Part of a small language model's weights: width 96, vocabulary 3372.
Each number is 200 + 30 x the weight over the matrix's rms, rounded and kept within 0 to 999. Layers, rows and columns count from 0.

# layer 9 MLP up, 256x96, rms 0.187, rows 6-30, columns 0-95
200,194,191,225,195,188,233,228,180,119,192,200,174,208,186,180,180,198,152,211,187,210,170,249,201,237,209,187,193,196,188,189,195,185,129,225,156,219,192,228,235,217,171,222,138,182,230,167,184,184,183,197,240,220,211,131,273,161,204,202,187,211,190,223,239,263,163,191,134,201,190,144,218,236,234,250,156,165,187,246,237,187,205,193,220,194,137,175,231,214,190,214,147,236,230,190
232,222,184,223,205,195,222,190,196,186,201,188,211,233,180,198,180,217,188,152,220,218,179,160,172,189,159,197,205,199,168,169,234,240,191,218,221,215,171,184,182,149,214,205,232,176,243,153,171,188,196,192,203,256,174,181,166,205,201,198,155,148,184,158,163,256,235,209,204,196,216,188,155,178,220,239,220,182,174,171,208,227,190,233,201,170,176,204,211,199,173,95,208,188,215,250
221,218,191,162,174,208,116,171,199,213,232,214,181,206,187,215,202,204,174,178,191,203,198,208,183,213,260,205,202,162,208,167,147,219,213,167,194,155,193,275,203,200,246,192,175,300,217,178,216,199,171,188,178,172,208,199,176,138,191,200,190,193,202,181,188,235,220,168,245,226,226,167,154,214,196,218,184,212,165,203,200,201,229,225,249,233,200,205,210,147,211,204,186,195,249,206
204,196,187,212,178,185,210,198,213,172,220,240,184,219,227,210,197,208,200,218,221,213,209,211,180,211,193,190,131,222,213,218,188,186,233,180,287,212,190,161,180,182,153,182,169,201,214,214,195,216,164,208,120,236,178,197,201,231,240,285,158,220,166,198,190,147,150,215,173,187,186,256,222,185,207,169,181,195,135,203,228,221,174,206,223,177,169,181,127,167,185,184,215,183,217,210
247,197,211,234,154,157,201,202,191,182,177,152,185,244,219,168,201,178,229,193,234,229,202,164,213,241,178,249,229,189,195,171,188,203,227,209,240,154,162,239,168,212,177,189,219,231,297,219,181,172,196,142,205,174,240,219,227,226,217,234,211,217,208,214,220,224,194,222,218,204,218,258,208,222,207,154,201,227,189,178,204,187,205,210,198,181,157,176,252,187,201,204,197,215,141,188
225,166,211,257,190,213,228,200,197,237,229,265,218,195,226,162,166,132,203,242,223,217,186,213,227,166,206,136,201,226,178,152,212,233,235,229,156,234,217,214,197,212,245,169,128,228,249,184,198,156,205,244,164,179,194,215,179,198,235,199,199,164,230,202,145,223,179,192,187,172,184,178,170,167,225,201,202,177,175,174,142,192,231,200,218,220,235,225,151,146,178,190,221,247,241,216
236,209,194,187,196,245,200,183,219,192,189,194,245,172,236,203,218,210,211,226,229,219,191,250,248,195,173,166,224,194,221,229,181,239,174,264,217,271,182,207,175,237,211,195,181,220,199,213,215,171,196,217,221,219,257,199,180,252,218,229,228,189,209,199,236,204,194,208,180,201,211,282,213,164,222,188,189,173,187,149,193,181,168,241,215,207,212,221,241,181,191,229,181,256,201,220
191,171,171,208,166,213,192,217,204,177,209,184,226,182,173,215,228,201,243,200,233,233,247,200,232,161,195,191,214,224,216,153,173,254,173,171,183,222,208,140,189,200,194,241,208,185,251,172,252,253,168,202,232,213,210,204,238,126,168,165,143,171,204,243,188,188,138,222,234,231,167,185,216,237,224,175,179,229,139,213,213,223,169,181,223,178,198,193,224,113,193,209,161,140,219,218
227,236,298,256,186,206,182,210,228,201,205,170,226,206,171,163,171,187,167,199,216,150,211,205,187,203,161,181,112,201,200,149,169,178,163,172,157,231,238,225,187,198,225,190,185,163,202,212,201,239,189,203,278,194,219,171,152,216,242,222,229,258,179,221,192,177,195,161,237,237,191,171,221,286,171,227,208,223,201,245,222,214,141,240,178,185,181,254,217,152,206,196,216,193,169,189
251,168,197,239,161,214,245,189,186,218,184,206,227,199,212,148,195,198,209,185,212,214,189,181,156,221,162,184,172,199,211,230,228,206,235,206,213,246,144,198,184,195,199,238,181,240,299,181,184,211,234,227,238,210,216,213,200,215,166,212,181,170,234,194,206,168,184,210,210,212,170,229,203,293,214,193,172,211,177,195,190,205,163,190,193,212,152,247,185,167,184,198,217,166,196,184
182,197,182,210,165,155,192,179,215,159,211,171,189,242,182,196,192,174,205,137,215,203,240,194,200,224,174,155,216,174,199,185,222,228,173,228,237,215,194,238,196,206,233,187,165,150,132,240,172,170,193,209,231,130,207,192,185,214,228,241,230,193,140,271,198,203,177,194,195,195,176,214,192,155,200,229,216,180,204,202,167,216,216,184,151,259,211,160,209,223,226,179,168,256,155,201
198,211,238,173,189,221,201,213,158,196,182,208,219,245,214,179,245,186,175,220,131,198,242,165,154,236,207,214,211,243,196,225,182,218,195,161,170,193,196,184,208,269,192,229,198,167,220,179,175,200,220,149,221,182,188,195,206,255,216,225,221,192,245,145,240,221,217,244,210,204,191,245,151,247,245,200,225,222,169,192,212,201,241,185,176,254,176,188,153,168,174,224,175,170,244,206
166,270,173,157,253,232,190,241,191,215,183,207,168,219,193,212,215,237,164,184,238,195,208,157,226,213,216,243,167,216,215,203,197,215,224,178,225,176,201,242,216,232,198,205,154,265,224,190,191,191,250,239,168,211,177,195,181,152,215,173,182,178,199,203,221,224,160,120,209,193,223,189,211,243,176,169,193,201,211,182,185,217,182,205,181,219,250,174,213,220,194,221,207,174,214,191
226,219,241,204,165,215,248,157,171,217,209,193,171,193,226,211,195,210,212,192,201,214,225,206,190,197,218,221,192,199,194,250,229,168,166,251,193,146,215,212,189,222,199,173,188,179,139,135,213,226,254,162,210,215,206,180,202,254,289,213,224,223,194,170,247,118,229,224,244,194,219,145,162,166,198,217,210,144,209,163,238,194,217,244,183,164,183,184,202,207,185,171,250,196,228,148
186,211,239,160,235,188,223,161,195,179,212,202,200,227,184,216,237,227,196,199,171,228,148,229,223,247,235,242,191,145,187,179,214,202,238,235,221,210,201,195,202,210,237,211,235,238,187,144,224,217,232,200,216,195,168,199,183,193,187,201,188,236,230,243,177,198,184,202,196,162,199,195,203,142,177,206,215,245,259,167,166,192,208,192,186,113,159,209,227,203,225,192,211,192,193,246
219,181,214,175,148,199,212,234,203,236,165,235,218,200,159,155,199,233,233,203,230,220,183,246,236,198,179,203,279,186,193,242,181,235,180,177,171,157,219,187,215,227,170,195,196,182,193,150,204,191,225,188,168,240,211,197,220,200,162,201,198,210,100,133,215,185,216,143,197,167,219,188,234,172,221,187,220,214,183,186,147,204,165,199,197,208,192,199,191,214,249,220,172,211,216,204
177,201,161,214,213,169,246,260,186,209,173,234,178,201,185,190,176,184,233,217,291,227,222,171,152,183,208,198,221,240,257,234,203,182,184,277,179,153,155,222,227,175,197,210,197,214,231,220,250,193,196,161,204,205,206,207,207,216,201,232,214,174,213,257,149,207,184,187,223,200,171,175,249,214,223,179,221,200,219,195,280,230,198,152,201,202,306,207,202,179,199,196,196,157,194,218
223,245,154,198,206,188,170,198,219,184,241,241,199,209,171,165,227,183,161,213,235,194,107,241,176,190,201,190,215,167,191,162,172,257,225,202,210,221,223,217,174,191,170,152,221,228,184,156,170,147,211,230,253,223,267,193,197,193,170,133,205,180,192,184,163,173,140,243,159,222,227,207,257,185,215,193,191,131,192,195,153,241,202,126,209,196,211,190,225,197,175,214,244,169,203,234
214,210,169,141,152,177,223,232,229,218,208,216,225,206,155,191,171,214,235,179,191,211,205,185,181,155,236,223,118,214,147,215,179,206,181,222,198,219,203,206,205,195,225,216,189,217,151,194,155,215,183,149,163,178,176,223,187,162,174,200,151,214,201,196,225,182,227,225,147,204,198,204,223,197,203,131,193,206,193,219,172,235,159,196,182,196,196,236,191,153,176,169,171,183,218,165
202,238,139,216,213,199,211,197,184,230,191,212,234,214,199,236,192,225,202,195,172,188,204,259,222,202,257,223,198,157,188,225,203,242,244,206,255,227,205,187,144,157,203,241,213,199,156,211,202,146,180,239,218,218,188,183,212,202,185,227,219,152,206,234,241,218,211,178,171,165,183,170,211,226,143,204,158,242,213,175,191,229,170,238,199,218,227,229,229,242,163,174,199,178,176,141
172,192,181,226,209,189,229,155,182,142,205,201,176,199,217,217,213,252,186,175,254,201,174,236,224,155,173,174,189,238,208,215,155,210,172,242,175,180,181,210,212,251,222,185,169,201,208,171,185,229,193,195,210,210,155,185,180,210,252,165,182,215,169,188,170,196,227,175,231,158,210,198,208,160,208,193,182,199,175,190,227,234,234,156,171,186,203,190,227,175,182,122,205,211,154,184
157,182,153,156,209,175,217,176,191,180,244,186,239,234,210,182,213,209,205,170,222,197,214,188,228,175,178,209,190,195,206,215,181,259,186,209,203,206,200,234,232,242,197,179,187,183,202,171,205,228,133,216,232,157,190,191,217,199,150,138,204,188,200,113,162,196,216,182,171,183,160,169,210,218,276,208,232,213,204,257,221,214,212,140,178,279,197,241,187,198,192,226,219,225,200,168
210,196,177,203,121,236,207,183,224,175,226,210,205,191,154,184,165,131,210,210,240,149,138,188,231,198,188,193,233,186,187,234,223,143,214,273,288,189,222,215,159,161,170,246,229,237,171,248,171,207,233,213,250,204,259,165,188,285,229,250,193,161,228,208,248,252,195,219,195,137,202,188,180,201,192,254,214,149,195,228,241,201,213,201,200,157,223,183,167,233,203,146,241,207,174,168
227,161,220,189,173,157,210,206,167,162,172,200,227,162,178,154,188,227,224,177,158,251,154,163,172,197,163,239,167,194,242,204,255,199,211,229,262,188,177,210,185,205,189,149,198,154,198,238,200,194,218,229,174,168,233,209,191,221,192,168,164,218,266,207,228,195,203,154,191,220,200,188,226,206,218,204,149,231,264,205,215,192,197,172,227,219,139,181,193,181,128,219,223,155,163,133
232,199,216,236,204,223,165,254,218,225,219,227,167,227,181,195,223,204,225,211,193,132,204,245,173,239,191,264,178,172,196,213,212,225,239,200,219,212,186,153,210,194,150,187,156,206,218,184,184,245,193,182,199,148,218,228,250,190,166,187,180,193,221,211,185,169,162,234,236,173,157,229,203,265,191,176,193,259,185,232,201,230,197,230,211,174,190,168,181,157,245,183,120,153,204,176
# layer 9 MLP down (transposed), 256x96, rms 0.182, rows 6-29, columns 0-95
210,220,245,238,145,204,201,239,163,250,206,216,161,180,215,228,186,238,192,230,215,187,183,188,228,138,210,172,183,214,200,162,153,222,208,207,181,204,268,203,191,196,199,187,203,196,175,241,213,253,267,201,202,146,197,227,209,225,200,193,222,183,223,184,187,172,169,178,253,199,190,201,168,227,160,231,156,187,258,142,209,247,243,246,139,245,192,230,191,223,192,204,244,202,229,216
244,240,170,191,193,182,192,262,206,232,194,193,218,185,189,192,151,235,240,224,162,263,223,195,208,213,231,198,189,155,218,191,197,233,235,200,173,200,216,229,182,182,203,197,199,233,236,187,209,211,230,199,223,208,197,158,203,232,228,221,242,226,177,231,260,202,122,220,209,206,250,216,160,184,202,229,194,218,164,171,244,175,207,193,202,202,205,171,198,216,148,173,188,181,226,239
217,188,186,242,209,190,275,228,172,188,222,277,223,205,178,240,194,174,212,221,193,204,204,188,202,220,200,179,207,211,213,166,175,155,189,187,186,116,196,165,182,159,224,189,170,196,193,192,224,231,226,182,224,186,202,240,213,216,205,213,192,217,187,209,188,147,210,237,211,190,237,168,192,193,128,219,229,212,212,182,199,258,166,194,228,207,166,183,244,253,126,153,220,197,188,224
225,195,180,193,194,163,195,198,204,187,206,177,244,219,184,187,159,241,216,207,225,204,174,218,189,171,214,266,232,221,226,172,191,209,123,239,99,216,177,210,184,209,199,211,151,221,205,209,166,217,195,248,177,164,159,193,225,225,196,222,209,206,133,202,203,223,224,194,197,173,208,136,177,199,223,241,158,138,196,170,176,199,173,181,180,182,238,182,222,167,227,202,230,223,205,176
129,192,191,194,160,172,229,162,229,241,200,212,157,236,216,274,267,197,187,177,216,188,177,204,219,159,212,194,168,202,245,223,235,226,162,138,190,153,235,176,237,188,190,164,164,244,233,171,220,222,164,226,203,218,160,200,175,210,217,172,218,217,206,175,171,174,200,214,174,183,233,195,206,213,195,254,162,223,165,149,159,178,188,233,234,204,215,197,191,205,211,150,219,227,205,266
152,206,249,194,184,214,174,190,179,237,246,163,273,204,189,198,228,209,217,240,227,152,202,190,225,231,191,179,190,185,186,255,193,232,236,99,209,195,242,211,189,191,198,195,200,228,207,218,173,152,195,213,193,212,178,167,193,222,163,186,246,184,182,204,188,179,164,213,129,206,204,201,166,170,160,196,173,177,267,182,199,181,189,158,220,164,227,265,185,241,178,223,185,203,138,193
188,240,184,217,252,199,139,146,227,229,243,169,207,164,215,199,216,233,198,245,185,208,201,206,151,197,222,193,240,217,220,203,209,188,182,184,241,209,198,220,184,130,205,215,219,235,216,196,209,198,145,208,213,234,237,247,193,206,208,246,186,178,166,179,217,203,231,199,184,223,210,174,170,171,238,205,184,174,176,164,173,175,162,234,184,180,213,162,201,215,196,252,151,198,197,201
197,201,152,234,171,207,221,201,173,259,222,194,169,222,217,207,197,197,196,214,236,164,227,240,220,212,197,237,199,214,207,204,185,201,203,176,178,184,230,176,166,206,208,192,223,208,241,201,197,168,275,214,254,167,185,174,227,165,179,167,221,220,206,197,206,217,218,228,214,189,204,197,244,248,207,217,211,155,150,175,139,214,191,271,163,229,216,148,238,194,180,171,158,159,155,167
236,194,207,271,196,204,156,211,211,263,222,178,167,209,215,202,264,181,174,190,238,263,181,168,207,233,217,253,262,233,261,203,211,200,191,194,190,187,150,214,231,105,264,225,171,235,187,191,191,142,200,210,188,174,197,177,193,144,211,157,202,193,196,134,191,176,211,218,175,184,166,207,184,137,250,144,222,183,200,198,174,202,200,184,204,227,196,179,218,177,209,228,170,220,216,207
189,249,176,208,217,224,248,223,205,149,235,207,258,259,196,193,225,218,221,267,233,214,242,204,228,208,185,178,182,171,190,190,173,159,222,218,227,185,228,189,220,192,211,189,267,216,242,229,207,207,175,174,189,129,234,163,193,209,170,219,205,221,178,239,205,211,181,241,240,251,215,200,198,190,177,220,205,221,166,192,179,160,176,198,198,190,175,169,177,208,176,173,206,190,204,159
191,220,281,257,153,206,227,194,219,182,198,186,222,206,166,173,172,171,210,169,143,198,149,188,219,190,233,202,223,185,192,228,196,188,168,190,200,246,150,217,167,261,221,234,207,171,192,197,250,143,202,189,237,220,186,202,185,204,179,192,184,203,183,216,180,175,223,187,250,237,228,209,165,172,180,198,251,216,157,206,252,249,250,153,150,177,274,166,166,154,193,272,221,179,163,233
194,245,164,184,194,216,194,199,170,196,238,204,176,218,168,188,201,214,235,202,246,248,175,228,172,211,134,205,233,196,146,141,204,261,193,208,143,253,159,178,265,200,184,161,217,223,173,178,180,162,193,242,227,180,175,210,229,217,169,246,167,162,159,143,199,199,210,211,249,174,241,213,212,226,182,194,211,182,236,179,222,252,221,189,224,224,162,187,182,192,198,170,190,180,184,188
219,173,199,168,160,167,262,166,189,211,276,249,167,205,197,211,168,206,203,239,209,214,175,163,200,182,152,175,172,202,236,205,196,241,197,227,144,241,194,144,203,185,201,212,218,232,158,189,205,231,216,175,234,194,228,173,224,234,206,214,152,211,210,210,177,179,209,228,236,191,198,205,212,191,161,153,200,180,146,190,280,209,171,219,175,166,211,243,156,223,215,219,189,194,216,206
240,188,195,225,201,175,215,184,203,186,157,198,172,192,200,206,239,214,197,201,169,175,218,170,247,190,164,217,178,249,224,237,226,227,270,212,204,236,263,225,205,162,190,162,156,215,232,223,181,220,144,238,194,220,133,222,239,255,225,207,197,253,182,208,294,214,243,187,143,190,194,181,183,203,204,197,192,157,185,201,242,146,223,153,219,157,164,209,234,212,158,264,198,197,205,225
202,141,196,224,243,236,192,169,201,220,243,218,184,179,194,178,217,170,211,198,242,185,186,225,201,166,152,178,122,233,233,163,203,168,193,224,204,173,211,182,240,223,192,230,188,186,164,207,177,187,256,195,206,236,151,201,167,202,177,166,268,213,158,172,148,156,208,180,208,203,193,164,185,200,193,197,188,201,179,197,217,226,124,186,196,143,175,175,219,188,203,193,218,224,194,218
225,233,192,219,195,203,143,216,200,259,207,185,217,208,258,224,179,215,165,203,159,139,237,254,182,225,218,180,194,161,190,158,204,160,160,225,171,226,205,201,167,278,234,208,200,223,216,254,223,222,180,190,222,192,222,131,177,199,157,208,206,208,279,181,170,209,219,193,246,238,204,165,191,233,183,230,206,177,216,216,114,171,194,164,202,230,201,190,196,198,209,178,212,211,191,185
179,268,256,225,208,205,242,243,201,192,202,163,202,229,256,204,184,263,200,235,204,157,213,229,186,241,237,189,241,157,184,208,178,224,178,197,218,211,255,175,161,202,156,185,182,187,232,205,202,179,171,224,213,242,199,195,186,176,161,137,129,269,211,213,189,220,174,147,214,238,169,243,189,256,198,166,192,194,179,208,179,242,202,183,120,191,211,202,232,191,172,181,205,252,215,256
228,212,165,216,133,244,195,176,300,213,212,214,202,208,195,192,186,228,206,212,191,182,184,220,204,173,202,250,211,183,223,207,221,215,168,207,185,208,192,211,260,172,209,187,201,185,169,245,195,177,192,218,212,203,197,258,204,205,210,238,232,176,214,183,211,162,214,220,143,196,242,231,183,185,213,146,266,129,203,225,208,229,192,201,240,236,222,177,215,201,252,213,285,186,208,209
229,280,193,259,214,203,195,232,156,194,183,138,236,221,195,228,217,190,194,262,219,203,182,193,218,199,207,207,260,176,222,223,211,234,164,200,174,174,210,163,203,202,175,165,173,183,216,198,146,200,157,167,206,178,248,229,225,159,215,233,194,166,204,185,199,185,171,175,216,205,199,199,246,185,152,166,165,209,210,221,246,265,204,265,187,206,200,155,194,186,141,215,201,216,190,184
198,179,197,228,192,138,236,210,158,232,201,186,235,245,208,161,221,208,126,134,196,244,177,265,192,185,205,139,208,236,196,173,225,277,218,210,211,169,159,207,141,245,242,213,244,168,197,249,219,194,210,199,196,135,201,232,201,236,130,209,180,166,213,197,194,204,182,163,237,163,186,194,197,198,197,198,169,193,255,163,256,177,131,140,212,218,185,144,158,224,183,227,172,206,217,211
210,226,253,244,146,208,178,191,183,245,190,242,230,212,226,218,178,157,183,116,201,236,201,217,196,202,188,203,218,194,176,168,150,215,216,151,203,221,214,252,197,196,206,201,248,228,208,183,194,186,162,231,191,164,175,222,189,256,227,187,226,178,232,194,242,166,203,195,184,148,192,208,210,212,201,183,182,238,193,186,237,200,175,201,200,214,192,161,211,222,195,154,168,226,227,171
191,203,192,260,118,173,225,207,256,212,194,257,236,234,189,172,196,240,231,230,228,218,188,181,168,226,139,138,238,181,232,180,203,170,243,234,188,201,143,157,214,189,226,187,184,179,209,205,150,176,215,268,204,233,250,150,202,217,146,214,182,229,189,196,201,151,167,167,166,201,190,205,196,225,206,201,177,234,179,195,154,233,183,194,267,185,182,183,194,170,182,240,168,173,189,203
193,175,194,193,189,232,163,133,207,219,143,155,244,203,221,205,174,251,131,197,201,195,181,192,228,218,251,200,179,170,189,208,193,185,166,164,214,244,216,184,164,226,234,166,196,208,155,249,164,219,149,266,226,297,163,152,180,166,142,243,178,191,128,152,214,219,183,225,208,210,220,194,193,169,190,222,184,184,166,162,254,219,204,135,150,209,200,208,207,195,221,231,186,189,214,239
235,260,213,229,212,200,227,273,196,248,212,207,174,242,263,273,223,167,186,193,216,174,188,209,258,198,177,179,246,179,230,255,198,234,208,166,217,161,202,180,162,147,242,209,190,196,148,187,202,201,173,170,192,215,175,191,192,133,244,146,199,240,214,183,219,152,218,208,203,160,218,188,207,179,197,155,183,209,195,236,200,226,185,204,193,187,260,197,168,226,219,187,147,240,244,154
# layer 9 MLP gate, 256x96, rms 0.203, rows 7-30, columns 0-95
182,194,215,214,209,200,203,183,223,269,224,148,148,187,220,204,209,229,194,229,166,240,230,192,209,217,216,213,168,197,239,175,235,212,204,161,173,213,229,141,230,200,162,186,205,223,180,238,169,214,196,224,194,211,186,220,221,209,172,253,141,220,216,193,202,178,216,171,230,175,218,223,185,233,215,195,233,179,206,220,185,203,224,177,183,222,219,197,202,247,187,236,207,171,207,187
197,214,238,185,219,158,194,199,250,152,220,192,187,189,205,247,237,180,204,215,196,187,199,192,231,141,222,211,196,202,178,223,200,142,149,225,241,202,222,192,222,236,236,192,199,210,168,186,238,236,206,186,168,215,210,202,274,296,189,224,234,142,193,191,253,195,240,211,211,240,166,201,233,193,192,190,226,206,216,208,196,197,185,229,203,204,172,250,175,251,168,213,196,238,173,177
185,242,183,193,209,222,197,252,201,213,195,221,229,221,241,182,175,172,178,203,198,193,195,222,219,210,157,187,196,207,288,200,219,159,239,190,212,204,203,178,193,224,195,198,193,212,303,166,161,188,198,192,212,201,226,219,190,194,204,203,197,156,226,150,193,200,157,207,215,198,214,230,109,168,195,170,221,219,254,196,209,215,226,187,249,185,193,184,228,176,191,180,201,134,194,213
181,164,214,222,215,260,229,220,208,205,204,235,255,194,203,225,210,163,209,257,225,183,193,249,183,179,231,177,212,233,215,185,177,198,225,219,182,165,248,234,220,197,198,217,206,207,206,190,226,258,208,158,206,190,219,176,200,213,113,221,228,166,213,147,184,232,144,225,226,267,215,198,190,189,187,168,243,148,224,272,212,189,228,190,165,217,236,140,200,166,242,197,233,224,177,191
216,197,163,173,229,148,193,253,190,199,225,210,183,133,217,183,183,200,229,247,179,219,226,176,174,179,200,190,293,210,248,192,160,208,193,188,221,200,194,167,257,215,157,250,186,184,178,142,238,206,212,201,153,228,202,179,172,266,216,216,154,229,251,179,202,217,220,262,218,176,197,199,216,176,222,233,187,202,226,201,229,276,171,200,210,170,196,195,182,182,222,200,208,138,188,210
231,210,205,162,222,171,170,203,235,131,180,210,215,159,238,290,201,184,183,252,187,185,220,163,151,239,191,158,228,219,182,239,174,186,173,212,238,261,192,203,170,164,196,195,175,178,172,200,129,212,220,172,195,223,157,205,193,216,170,209,225,152,185,168,160,190,204,186,187,219,201,205,176,232,191,165,245,226,176,193,179,185,187,185,207,219,178,176,247,154,218,198,235,208,193,181
176,204,203,211,231,193,223,207,229,156,188,235,239,182,225,267,183,171,193,167,154,205,167,158,196,204,144,153,200,251,244,213,213,187,236,205,192,223,153,224,260,172,191,211,209,227,253,114,203,253,149,192,186,216,191,166,182,205,223,189,232,229,198,224,189,192,229,154,192,221,159,217,184,163,198,160,204,188,218,252,205,187,184,175,240,157,211,207,188,183,213,212,206,203,128,208
236,188,196,175,179,209,230,206,263,256,227,171,173,203,190,226,236,158,255,211,197,156,202,190,218,229,192,236,208,216,182,197,137,148,173,212,224,259,233,230,200,221,225,206,201,164,202,164,213,257,177,222,222,167,217,193,245,216,185,186,202,194,176,212,229,223,212,204,164,206,150,206,132,207,202,237,211,185,196,255,227,153,232,194,260,187,231,176,211,180,221,167,223,187,215,158
184,233,184,165,213,238,237,225,267,186,175,160,243,236,128,207,206,165,208,181,175,192,200,149,199,199,227,190,133,223,206,193,210,208,167,184,156,146,246,190,229,223,188,200,187,196,267,173,199,198,206,241,185,176,217,172,187,241,241,170,189,226,203,213,174,219,204,187,243,212,191,188,145,210,177,192,173,210,234,230,171,168,192,199,183,197,232,221,242,193,173,201,184,112,207,182
190,212,193,196,157,195,201,264,156,214,169,248,181,184,214,185,221,176,165,177,221,175,205,201,233,155,230,222,239,185,194,206,144,173,215,158,238,201,175,214,200,162,206,151,158,223,215,137,168,207,199,203,204,213,169,211,216,196,156,168,138,174,176,221,240,252,216,224,188,226,223,190,173,185,187,175,172,175,175,182,232,213,235,190,197,239,186,235,223,268,233,196,199,260,264,194
162,216,191,219,145,187,157,207,193,154,174,169,205,198,183,207,219,213,194,252,163,246,276,120,236,238,216,214,144,197,209,213,157,200,192,172,140,221,232,215,193,204,220,181,146,212,202,234,200,233,179,185,219,233,166,176,150,184,200,180,190,172,152,202,197,241,221,221,215,226,159,151,143,195,203,247,218,215,216,179,203,165,254,202,177,210,203,237,255,194,153,202,217,157,159,206
185,212,235,272,180,216,210,165,216,176,197,227,198,199,186,223,224,196,239,154,191,219,193,194,242,171,148,234,203,215,235,234,142,183,210,224,218,177,200,153,191,173,231,238,191,196,194,199,212,188,207,251,193,179,182,184,239,203,208,195,221,172,213,198,228,176,260,229,216,176,201,232,194,192,212,238,169,193,210,163,165,214,224,268,214,135,197,276,185,240,208,173,135,258,197,204
258,216,172,156,242,217,230,264,292,198,193,135,211,214,244,184,196,178,221,223,173,209,163,208,196,234,244,195,233,197,192,192,208,237,203,195,188,173,178,132,197,203,192,217,173,168,203,171,192,188,230,155,187,188,190,227,143,233,154,174,200,184,255,184,212,201,171,209,211,200,221,241,212,174,207,246,224,160,207,236,182,107,136,209,174,187,225,194,192,254,206,189,212,204,212,228
209,209,208,185,219,216,182,186,256,172,182,190,192,200,222,201,196,264,210,202,205,250,178,191,206,209,177,157,216,215,220,223,150,192,200,173,218,225,173,169,224,165,181,205,225,183,255,201,234,143,172,184,207,188,119,211,231,169,179,206,193,169,203,209,206,211,161,182,233,223,213,262,217,215,218,146,205,188,217,178,197,220,230,231,212,206,164,214,188,242,146,165,181,225,205,187
202,166,225,176,251,213,161,194,171,203,216,262,170,210,211,186,171,196,205,180,200,222,226,169,215,185,170,173,218,183,171,205,170,167,199,177,254,202,235,251,239,138,191,167,192,195,148,196,199,194,202,206,199,223,149,209,222,207,270,171,177,190,116,233,236,209,198,214,127,185,229,205,216,203,220,167,167,183,197,234,222,239,248,222,253,212,191,236,190,189,217,214,210,246,179,146
229,231,188,185,235,255,178,160,172,175,191,243,251,195,213,233,180,198,139,220,227,225,137,241,244,198,174,244,238,214,206,173,187,245,167,207,185,184,100,209,234,163,202,185,187,214,253,185,140,208,212,212,188,193,224,221,185,222,188,184,209,216,227,199,268,187,190,185,208,188,159,216,201,163,207,137,223,220,263,300,153,195,207,249,248,201,218,193,185,227,202,170,162,175,224,208
191,170,255,266,194,185,150,158,209,164,161,181,183,185,237,174,225,222,224,256,191,166,168,217,162,183,212,173,251,219,201,152,203,214,212,201,198,207,217,196,156,146,129,203,216,223,200,146,196,195,211,203,199,201,243,203,198,159,179,171,203,174,195,171,206,220,208,242,236,208,263,179,200,187,196,213,203,227,167,226,158,160,225,169,181,227,200,223,271,137,229,211,185,172,179,182
246,222,204,177,181,166,178,254,166,162,137,200,255,175,172,194,163,202,175,177,194,210,228,171,202,170,191,243,229,216,215,188,200,195,258,172,188,182,181,227,251,188,171,170,206,216,214,213,216,168,186,167,238,182,245,231,179,265,221,199,216,264,181,209,206,172,188,236,197,192,201,177,226,173,218,173,132,201,224,232,184,180,196,240,182,262,196,196,186,197,198,223,212,175,213,203
167,183,170,145,206,242,209,230,226,204,160,200,202,211,233,213,193,194,200,212,202,196,226,227,204,207,194,199,186,195,199,240,156,211,180,169,241,197,235,199,235,155,184,208,197,224,178,231,183,203,197,178,217,199,244,204,172,196,200,235,207,173,188,223,198,168,226,178,160,225,185,225,172,182,217,217,189,205,203,186,177,216,238,201,193,254,244,220,252,208,201,196,204,180,184,174
169,206,200,197,196,168,210,221,242,235,243,223,203,210,167,203,202,200,255,184,189,171,198,181,165,229,229,241,167,198,168,189,217,136,238,194,207,193,228,261,191,195,230,169,194,236,207,196,158,185,208,221,251,199,221,225,191,217,173,250,191,251,207,169,185,212,229,176,201,233,231,243,170,153,204,204,177,155,200,177,214,249,199,155,191,205,163,221,180,161,172,208,184,265,210,204
227,179,183,238,225,153,194,272,191,183,201,242,210,176,202,193,136,209,193,174,213,175,217,216,180,186,160,229,272,186,228,236,206,203,232,203,201,209,275,198,255,265,188,179,180,161,178,206,201,186,202,154,217,201,194,196,153,175,142,179,210,219,171,224,173,213,192,196,191,209,181,131,244,213,175,206,195,227,138,252,186,158,232,233,172,241,203,216,192,264,165,205,232,202,193,222
223,178,158,195,229,165,263,220,256,209,186,216,154,175,177,247,189,150,194,213,185,234,177,227,180,217,216,234,263,157,191,223,200,146,172,169,235,158,214,267,191,246,169,143,174,211,237,197,165,161,144,177,269,213,224,189,254,246,158,183,223,180,174,209,175,197,198,236,185,223,191,211,223,222,248,194,217,180,175,269,247,239,240,202,198,175,216,195,134,195,197,187,268,154,178,244
160,203,236,188,194,220,187,195,143,199,211,237,184,176,209,166,140,171,212,179,207,220,215,192,111,234,226,252,175,206,161,216,161,164,200,162,182,219,238,242,266,228,141,229,199,214,235,144,174,186,232,228,183,179,216,183,135,180,209,243,172,189,192,200,191,231,202,161,193,245,233,189,163,152,250,193,175,231,190,182,183,222,187,231,191,211,208,232,203,206,247,219,232,199,207,190
183,184,236,199,175,180,217,246,215,214,195,206,186,197,176,163,229,229,261,200,179,142,182,201,199,144,197,171,167,205,137,191,133,211,169,206,192,177,217,172,257,218,235,209,211,208,267,161,184,192,222,187,186,217,185,221,219,255,230,216,204,240,205,205,213,206,239,155,223,213,211,203,152,197,195,239,179,230,223,164,191,122,203,200,210,259,177,186,194,199,185,190,182,210,256,297